python train.py --n_kv_head=1 --rope_fraction=1.0 --attn_scale=0.177 --tie_embeddings=false --optimizer="soap_variant" --warmup_steps=200 --decay_shape="pow" --doc_mask=true
Each number is 128 + 32 x the weight over its row's rms, rounded and kept within 0 to 255. Layers, rows and columns count from 0. Numbers have three digits each. The size before them is the row's rms in percent of the matrix's.

# layer 9 MLP down (transposed), 256x64, rms 0.1, rows 125-255, columns 32-63
084:153109181088145114129156103113123082064081096147141077137101135175147118083065139117145086116141
118:099072047088095143162096192153136081128104157141162198122130089133120099134157105154118154102115
113:138085105144100088109200175140181134108100102112114113134097086147092102083150111169135133120137
119:100185101091154113109116069159083120151150066122147127124109108149135180185101133112131099134060
083:147156087138128158106114067138176086098077113105114180074124118168151156139152175124149147147126
110:167139104092101098145098139238120106172094119120110097138134157172073092136123154128080127145087
110:074131133132123107164119141115131094143143111100103138106175044089113100105097129130066137107116
095:144073102086120140151093111076099123093093129079146060110189164118126104068141082160053071124079
085:117093126137101126115120135196145064101101123082151108115106105118112136142152148096161179084057
091:111134167088108122122122131134127184139110081147184099109190152112080144119153139151192135075126
113:121147127104209116106150132109137107145157186152218083101121130142161115147079122108112138059152
120:139138119105154147135173080153142062181116159159094126155163104171146100110143109119147082102081
108:126108093114123127136102168138140110155145082103099152181107136129174105123163146118186148140146
094:141104066093095174120082120157105081146136126100109139169138065122126191117166184117142121134182
106:113125178150116109116132099053164141088180143161120171121129172140121111091179075120212115124127
105:079107113058098142097100096066129110167141197131156100167097125091104106100130108174111124121104
089:083114119160096139093097071098131073068141125108156126174117141201148151108115176123198093120118
085:143148177104127119119143118134118117184091070151076109104072102110168071062125139105117108160110
090:122124097162205130118165052185117078126096137126082149111172095164124151143152185137148075153193
093:094186106068132107093089113098116102106066087117118151106088124152098181138196103133091091085156
085:152152148223124134129117121122150140113138140112089123164138147095103050080161121117143131114083
101:158093173107151119159142151089110146128156129136168167072107110157111134086089087121112122134172
101:121157112122099090124105156100125084170122108113137083178120125157160104093133150111159151105154
109:086118089175130135133155111190165101087108124181109111105172074162182132114099118166113170107170
094:133087141098147089121125117128078108150175121086182153059109080154093202126155109123055111127172
114:123093110153142054077100129121151155148054038123128135146106085109153124145131115142095067088128
101:120105172091089156152104146045138169146106172105091130168123120080083165163132156102100142116130
093:143115094105133186151125142101180104153102132128099116145105064127170070099089134092149114120107
094:099128127131102153135086116172149097140157186093152066113115117157149116130161154133111081122143
096:122146134134081152129164195074136138152165140098122098154139081100154122170163139178074174112207
101:133110113127166148108100066107148133120185135117069129138124116069176167113099096157106152144157
092:092102135149106124207133148114101125117131094101086117118132166127133108141149135125172177196101
096:155158102125134130146163136143095089156144153107133060126175115116085141142135087109056149189140
109:095168132126055129079153124101095215113084164163129143166125097085103093114131147136102160142134
106:157178130148153122127143130137069085115109080108121151119097152149121138126151083122174060157198
094:193120134105096120157124183123054139095106148095101112085158128172133157077094143133104072086200
078:223179111133139105128151139143138129135078195135111188121169114113151133162144135095090152113105
111:151148087096095041123160104080113113144137158089128132091140126156108070139111106137157172208117
076:125161132144165124130142083175135092125114187135164180116095119173149128150164096138138175102166
073:078098146116157080145159123069101168112140109081162094098069127177134090195138080128136136179113
113:086132143112125194084066117107071133140164085097105162154086162095127111059108130120125094131164
098:089126148151104128167149133114101068153098133168125137127173137105114125152082128119028135139094
121:173175147107138097110160132128094166128085074097127103102144129110131154182159109165098115135117
087:153110145108165135058132145122161162174122094161173152116166126137141107107094109135169152179154
109:114134067142139118105108103140168121107153241084113151099174151099129196127151159150062117145152
110:139091163136148077180121147117068201151119128138134116119154167098095103105108081174163161052153
106:146126139129160098094115137140131135132106093156159116107138111166155162130101125172137109155098
091:137102105083160139186152129147091202125124139114136120151178151152170152136178112073140152127105
088:114118116134108144109115135075153167106064127067118067141084096122135107117164120151145132144148
097:174171095088158091114128118178140109111119131119165111158100081063110107133100150116073080082186
095:096142155127100144135079125171153061054158119038169138128160136136119155061103119093136105074150
120:131119142090160171157101056135162087105107154095140077152106151175151122149169134115122079097129
106:172149136134105158143086123089117081097204122119155150158157115128090136097095211055131154174123
095:154177116170117118077132118106088113151083117133200120113145107146106100117142103146160147172123
072:120164140147118102140154118116134086112123128144174115068153162152126121123099083179011094212106
091:161159176131124155094174156149136156145099183127125143190155200143136136115149188100146145113096
090:093133143140142160068132170094147151099124149167083120139114157112153158135152117135132027029165
099:187122168073131088162110126131144164141158092140165119112128110113138168083124097104121120164115
123:142146112176099159093074132139112055129092072105123078105140152123086069157157134163168153148114
110:162159137121139144114099063127056132111136103197152148118136054091124139098094105129082137141102
116:096131118121137119134129118148131164183176169114116095123116099156141144185095130116151160145142
120:149130198105105113089151110106168168129164103103202129126113156058121179141129114104090178120128
095:157171095133169124140072134078107119152105135148125182099137128161087179164131185144148123152154
096:115101132076154189109160084160169135098135177134136116095161123130114126113165179153116172105167
084:142088114176115154108131074107149134098095181115124075120119174117100141132152088097165153063081
114:141089143122153122106147109103138085225076145130104104129143108162146114118084129082099177132162
089:147168128130118120101184064153139155093137119070063138162130164163126100130141156098154128115170
124:120168106108137154068192121150111090121109198179145160145090110139135164160106117115154121120127
101:147088108139100125165118088191089104077135177120137151113171167111162138165153155158081131148141
080:165108106115127162109132100111156109095072125161139130137093119185203096177144172197136056099103
118:064178133186137073085173100132154073193122079105152137101115076122144146072145120165176178077065
098:120083133106089108112171102127098107092116128175076119147078152130106174152120132141176139105102
099:100097159119142170141125129121132085103190071171183178141111154087155178128168144114163113112142
086:164130117093139105098116117043168142129096149055139140115089099112130098122128160118174145121175
088:145159134143158165156084139118177136173124106103138088139151150095207038094150130141098095182137
112:133112092136156153072144142107134113128092097113139169182127146180135107178125189152139130151164
087:130125110087146148131155114103140121064129125133110176182186140165129084118126132065126084107154
088:123190165131129058126160132142105128107095079105074190124173138173097112130153142088145047087120
083:102149174147120106116175146130079145176087081105080073163151162155075103146094109112117106164157
115:140105050106096079138115135118137059140082138115150100129141182123110110165155120169196144119116
082:081155104158090203126124087163143113117142089122119165169184141150132121150155200178191133134121
104:153138111181166126121126062096145098136148162098099174121074142110089117082131154141161101052156
107:169104130151182037187171152150123154137151106121124107082127149146124137055148094116102167187151
106:114087083106133102171130135106166144105151090120170090113112147126168070118146124108098107145053
120:114064056083119107109177165149126081076137137112146149132152142095137156163123085170085172192152
086:170112128112065133067128087137137193152149174175110157175200137159144106108128153150115203169111
091:164153180140084120081188129121180169102126091050162154139112125145141069069140124117175177097153
098:120080112149124138133088195098147156132114071103093091147125100138139133098101141174147072087114
099:094128178102161093114101103164142137151120234097094171122089170141060059130089095106124124119156
112:173150134097183167105161167111135138125123067146120214135158165083156111131112098105184126123200
104:105200117127156133128086129186129109126124132185146126094138168156141130105100167122078159140083
083:121134096112161172152098176138144123150124064071066116172145041121102202107116181092128128141165
077:080145145115113212111132158163156075120124118118104137171129090158150146110151173138180074126137
095:082133138161172143122155121129136119167109077145187106072083087162094173124110126145183152169131
089:112129104102093090116123139116126117117061127102152102092114129138092108135080125182160180106083
105:067135204130121108127188176141122120069134076135171138126073127143137108066108117145140115110107
111:179099173178108156190138173154145077134141160131136131100188145115131048133117124106170178119123
107:099159141136099131155123080168144156138083086110160095164095105165125155120094120118126132149106
104:140191165107126128097111106082063113117196070164109096136136125110182121146151142095137142107166
101:148103091106097154132065136161089147093153190121150131134171161107107146189117204148063116118149
090:123105109127086089123071105107108068139133160070132060105106122126056140196150119113128174123140
099:123137138066153140132140123189082124154103157091098137115139130110141090099066197058105165140088
091:128115157041098200158111159143101109153180135189114108107116119137110123136092149099149121150143
118:107102137135104123107132088170141129121077165087122107145113067179167090120064149151095126134107
096:099168086188143198109127123139153069114091118129144192116147127148134163127141174165142163132062
106:113170152113109171073103083114103144024129178081084100125146137100098146163100111167151111044108
102:130162161135154094156147140089139128119093199143113105108143151102128158140093081147139198135151
107:037140122105128176180131135170107129124058128184093106117109120109121121142061098166155105109093
082:112159120147130097140098145179168143200079099201134137059095121107148130117148156116128101159101
087:073164145079066127143117076154133112088167113128161096132108119149106129132120155119183124150090
125:206139087161085135107166162138150122072095163124049163154142151151162109065139129120130081120105
110:056088107143166140134124116154109128072113118140102186118145180142171185105172153135129090137102
108:126124138113155129106193179107110121196135151144111116117057114119073120152153117106118143166150
088:180144074139088149133104135160165143124117100075117135174091131119108100133148083099161132116133
103:130142147100043074114113153113083092082148173127135081138142143139122157098155126176154184152156
094:096056128145186101129144153128132135166152079112111140150146087102119158095188145146162111188137
078:097188144114122127069113076093133106130118062094075119129120121157145101076115122121142090044101
108:145118170118142157119147121109147170181091049085104074162126104106124076080034105108171152126100
088:122094098157157131112162108142143126114130138091121142151142138120203181184065136108106136118187
113:079134114104103109130107136116150107144170175123206137103114158134204080095125145061162174148105
084:173105182079180199153116128135118106134145081166128120144150122118126095164142107114098109174179
089:145134176120098175100122133149140157134124046102115102155146096139225046137086076101096118153098
092:143170152079123125092094109155124121132169180084147126156204110099163118125195078179175173128175
110:083136180110132098144123078108084157131120161135138171089145173171083090143102158103151175117124
122:105153124142149189183125145134134112102126135128151143154167191089096108146148060114121120103208
092:098117165108104136182119122102115151142147138149143169115111098083122105140173138062171079127088
103:133122083122142117143083113131178190172112146101154171168092181076090137102124141183039092109150
101:173117134126083100134085099129135134115127152101124160190145189145108111130137082135078082089124
119:119045153149106111163123175116088144188182127072157105138100122093186127090089131163091154140130
095:147076150136086150127143106133126129098156104139102114109157152177116113126111103071134075146157
110:112107114131094062169134142164063080137113139138109205082081106100120117123171135104114157144144
# layer 9 MLP up, 256x64, rms 0.101, rows 126-255, columns 32-63
115:103124204103138173142099050145081153140161138129133142161096123134127121138124170107122160189100
109:156114106110137109114149106135105127149145131082122164174122175134148113169092102168133116151157
105:146127111171108121097175143130126145115110117103176127144184063127120145156111153090128165149070
101:111123124068102137121098112174102117056146166141105049177125144094116142098109035114178149148122
098:095149147093153172136131151134159163121118123133130143123133196132129080155172118105139104157134
103:134140094151106136135158147104130080112156100085091178126100107207186090113127128119185100134150
104:093161075132113100137157088142112142118091149142127126164141100151184153154135105127164128172132
079:051127131138140116206127092140108088112162111156178130075100125188159115080142163105101176127130
093:100128118139107135142155116088096167111119114126133168120133140173197150137142156087069154088145
111:158176119152133154114144132215117127146176037133139156078134128147141123141143165106129094118074
112:127139139158219160138072116095094157110108140131115207149046125167166174121125139144110123160142
116:170137145104141201079119176136160147149106072154120130104077181117142117216125123127108128120159
100:147139100165122158160183159112125177129096185121126155090071130130121103067114104169140077089194
106:134137115141115135102171086089118161095135137136140153104132058135150143150209106109072148150117
100:136147107119137130168108116128163125028098152151154120159177162097134115148141162056132078102144
091:156129091140104119082142149142160192148088167113068143133096124056172159175159121168099146105105
105:103174126113134071168168125097156161125120108133079126120069168133157062143067156087144096103075
094:136116124152110199154105108080142114077108107148156157161085218124101115125131147163124134119174
098:165167178145138161065132138121120169109097123121170113099059109144115124137122080087102153161089
093:116109181107108161088108111045099156118123084145158146104141082074090126083148132105088152155146
113:156173144071107207150205107109224132102122095134101165132081105181083094109121164140163110119117
097:156109118129100138159158154128135173119090137123093175113093153100115119108151205101083175090110
097:124106189176201125171085151088193110150168077172139114087111113178154140159094149098160132090157
088:064135137125164177151133153170129152168116087130174153124086173169168145146100073090146186097104
099:148181132193129139125169139121105091063119064129153168189081171013131135156128121133124121138132
116:160091094084119130120138079141132162053082090166112133136108191125153137191127183121175132132073
118:138207148133092099115116087088129145079100109105125155129231114134131183173102093188145150129127
095:115173082122108164176167100085197117109158108095148127152096133146138160142203127138122163126140
097:130167101119094135110149096195111114149166157105135120089157182178126032108133118115166132119117
086:185156103157147117127125180105187169132136165118118168057186116136125134166135107156157092096135
089:090194190089174135091148177153112104118112140120124163139150115160113137145149136120102047097154
087:123104142172130139124161177130085161157154170079129132095080125096168197099103181125153100085131
102:074110119171091096125136099104079214114123050156105127119163083141170128124198137104094113128150
110:136116109109106166132173102122105163095132092187173132059128161139102102102169177177069104116126
106:123138133125121131093109155102139130166104109150142168148143101178107111141139140173157150132141
093:115139124093133205145173118164076147158123106184153147173157184087169107184085102117094147124170
099:120163128134108096156130065151111080131156047134135159151110136167150195158156183126119148122156
096:097129169056148174104164109115197074114110118185164131156148150095086166128110111177172134141151
088:092127141120161128142119096173162117048090124185045091111080165164156115218116144084105120109116
105:174126151138127127160174160148124120119064122140097066166221126092141157206144118115101169102152
105:133140101101116122213134139058160166110093108099117163123155069073108102139136104142149111155158
121:114102184148055064099153178152146148136120070118107171156174109145165119154117122106161106172088
102:082146169114151181179132101174146092105086105158107088198104121146145190137156094103110138075139
102:105123101138141154096104178097154129128122117124105193168100100150158125138099159166171125037116
104:147108158114097178129169090118158138105097083092068131103150094147152105151100223140052137109101
096:127133168086155137159147106156124154081125138120124142195052101167082106143139089130171163117136
093:123113130127141126088154051166128090150108136154168111101192117144114172137151138126100079187109
094:158138092147145199149096089115150093129121117103110181125100137187176188165140145181126073137155
110:120110124141185154118081109108089180177127129152093154072127214168168161181099088114076065069123
119:127147117124123151138099113130175187134135121131182111098115157108139114187117091161128123124086
110:118138140088120166109172040178144169100112101174143163116115140123118157138103136116096144185128
100:146134116138127082090113110157105204173160133139100137113147073107186081115100164161186069131129
109:138127131174153154124159177122213114074086122166186121149162118091140097109108145178144148182110
089:142100156118129139094140128124121161160134118131143153212095164145013110144138168153167139137090
111:115132107126115136124108121094149155131160144159106164070157193141201034130139066121142154124137
105:117148168073071134179189088098134144110125103136066111153174162134149144174088155160154181151130
088:121118123150098138127116172113153151087183104153171126108097139124157187122157134118050152099177
127:164108126168104155145145129104161135094116059154130114094131113087157087144144103139078171106151
086:162090155194146131114153106110098158151140147093125129121070092142181140111097139132163059130109
110:102127143165121130082130094113079180154091086154165151115147134202153147100104153131172120174127
117:141098108117078104107091050154132143116160095174136097166148160115149112171122082167126070105084
098:134110133103101191099153169091167146101093124118138089177108191126151147094088117169181128156130
105:107137103167143115146074047102141146153133091115151083163152142115129108164100151101133085100175
102:135179136136120101131126198098120154138130136045187145108174057177098127115114160161147124171137
101:148103143142090163119097100112187175135127089102174150163162101146152174125144143069153133093112
092:127101159121108120151129156138128153097164134126164115118190145149102119071127081133185179096165
112:155162096155130151190156101056130156122138111132189154158135117130158135157145093109090076078165
095:141130168118118129102084152146125122133156075074157144156097043115099086115166103157149114149161
099:104132089115116160139208127148174157181155162140177103096130065138124105119148139146155159157161
106:128164151110115108078088105108155143079127115072139109116141146145120165142167128140070068172179
097:167140145134147064157078124129130103130122126162146173138133135128163078175152092110153168116131
100:101153100098125138142118133168072114167056151118115181152175179181183149100117118121130099138154
098:097146139152158070161120103167127088110168111160140131083108146171190121176131145168093074126083
097:133151156172180129120117098096147167109129080107045116156118141148116137122129125079155170104093
116:140128131124162177113138135109156118065102096153200128114116187134080122180103106155185159119090
097:136113141120132150120136150139102207015154138139080161093090138133119109112123113174144143061163
101:119077131159114158075087124103105149128111134136085134048091158136154137188099125115108125097108
100:112168118131091089121125165122151177110150080122094091147091138183097117085113107101125116157075
102:122150150175140120133162078113052156116131101150165155089179128163180117150101095097168073150098
095:090144139107146139134130067144102125093121159172110112146118152064140118115111128128150135188164
115:138099106178081102092185112170100143169162084102131144109190130149139136154154110157132068174107
098:113090127197128084131196122121112168088115086141131134146110114192077204165143101119170065128156
103:148203115170104116147206152115102134107109164083132183170153168111086119114149163136173124140189
117:188167138140147124117145122112136198137108157158139134122096132162132157128167160089045084033167
092:067158140098153128158194160103138169107157117083129120103150064137080094179128080118126167043134
086:134167070113170109147139109109151079110092133079145071115132160090083164175167136110112126133095
094:087156152135144166147119102178078167120154096143158160120110151132124164133165072099075152155116
096:131143136161092109113132092107147161133138115183123156112162134154099219132123156130040117087105
113:154117193096114187115132141101163102126164079108139111125169115105074101135133100128130113106122
090:170086183087157137135105085091134130142162128096123127135130111142196122095108073140123170084169
090:112074130190055112160114223146088128136196100166121148131162113150141093143133112135137133131139
085:160133124139116119107120127122029127135100149091110097108150122154149128081068158126129130101165
081:155148069131129117111114155128118145120125165181102160176181121141142085108065072139158126104163
098:158174130138126152109110110101119098122095121090154160129137092107178114079149139090081077073216
097:164117107129139118143081078129101142129113133103110133105137112112160118196120156111133131110130
114:130141074124099158206178068107147166081067125103117084107130162149178135138136116148117153141106
098:121130099177137159186162100126196140128134089115141062153085153141125097096187155101060061108138
107:143143152095122105085099109099171147138121057169103109060082176091162134174140106119117117084090
099:120170134167126122162126105095148115139156076096126149127160077106123172065111127152118131162104
084:162162097136191113145127135167114147108119111121133166080118151091139097085131155113130094110164
093:120128171150140150129097100144090110107162031090112152125100136159170109180135166139145106117079
103:133141074143101113164136150126113198149170087163148126080120162170097129140155104129100138116110
104:156064166181146122117116076121099153131075120137127110164124204155172151134112181088193094174128
088:177138147162142089055100107114138139125114117093173132160078142088180086136156188137142155159152
092:113126086111142050153160118172122141147167100139162182138073109139133072115131141110118107125092
098:141109138159147157149109134154053155175154124120116172138186116125103158128171123079128059131047
107:137164105111151152177140135059144132113178141118156105172126164135139133168100167126157187141174
098:117198062115119145143167131106121168154119070189161087111148117085152135131126110114133087145145
080:111156137150131122092150174143070073129169068157137161086130118198168148120081119131116139128162
113:111104129116091187145136112099135131125104104153141125132112176209139122139130149132090058125154
123:187103100163148134135149132142099109082115116128117133105129078191143111106152169130169082108154
118:149133087181156173069111145117126184132126124120154076117066100125163080145167122132134122166099
094:160153123160145082134194136086139104139163079091117131170094116134053123151178120116168150115167
107:188172151160095156140157041110143133127117125124146067101144099096123153147159147172125027123119
086:149119091128129151116181076158131190177183129103103130105141126105148161130158159078169191112084
091:132142066153151077146169120145129115122165163165111066172145126138153102140120061061069174123170
106:161102133160123141066181124136144168134107098142144115134124091158168104147116159129194103114134
089:114161123087174134196083122121187136152159107104145087158115133139128165143142140119097092130169
100:117101174143128140059178120144089133135134112083139109134137169168174062105153151070113062175151
107:139138050166111092173097141146109124081163109135135150120157110203115162101145177115194109144085
093:154138159126117139167097141171148178070125159113112113161142114139140160149155163138091194092092
078:123144111162120077178181137161167148090086119170124110075125118117127108101166130080081121160143
119:180139100146174150073077120132091158163130142118137125177131063148174162103188084120132054139166
109:080118111111105067171122103095128101101155119168164110194113104186115151115193091094094099121084
093:134140095107094110135084087102119150132135107156037133140134151088188089176125108128166127140154
097:120135127110116105119144149078133174124126091198169180138180144118102166145155170158108098131088
114:122210102101182205127118128109122148137114116141145158083153073071126137134142166181158100144112
111:103169146177153157111123113111189136081087081144112066132147143120110092138146098126121089137119
086:120116128115194173087131119088147090119116045122113172131100148139125100126089131150107127098162
099:154142103159206096094110155126173161124123154139112116169126142114125133161150106168178085103085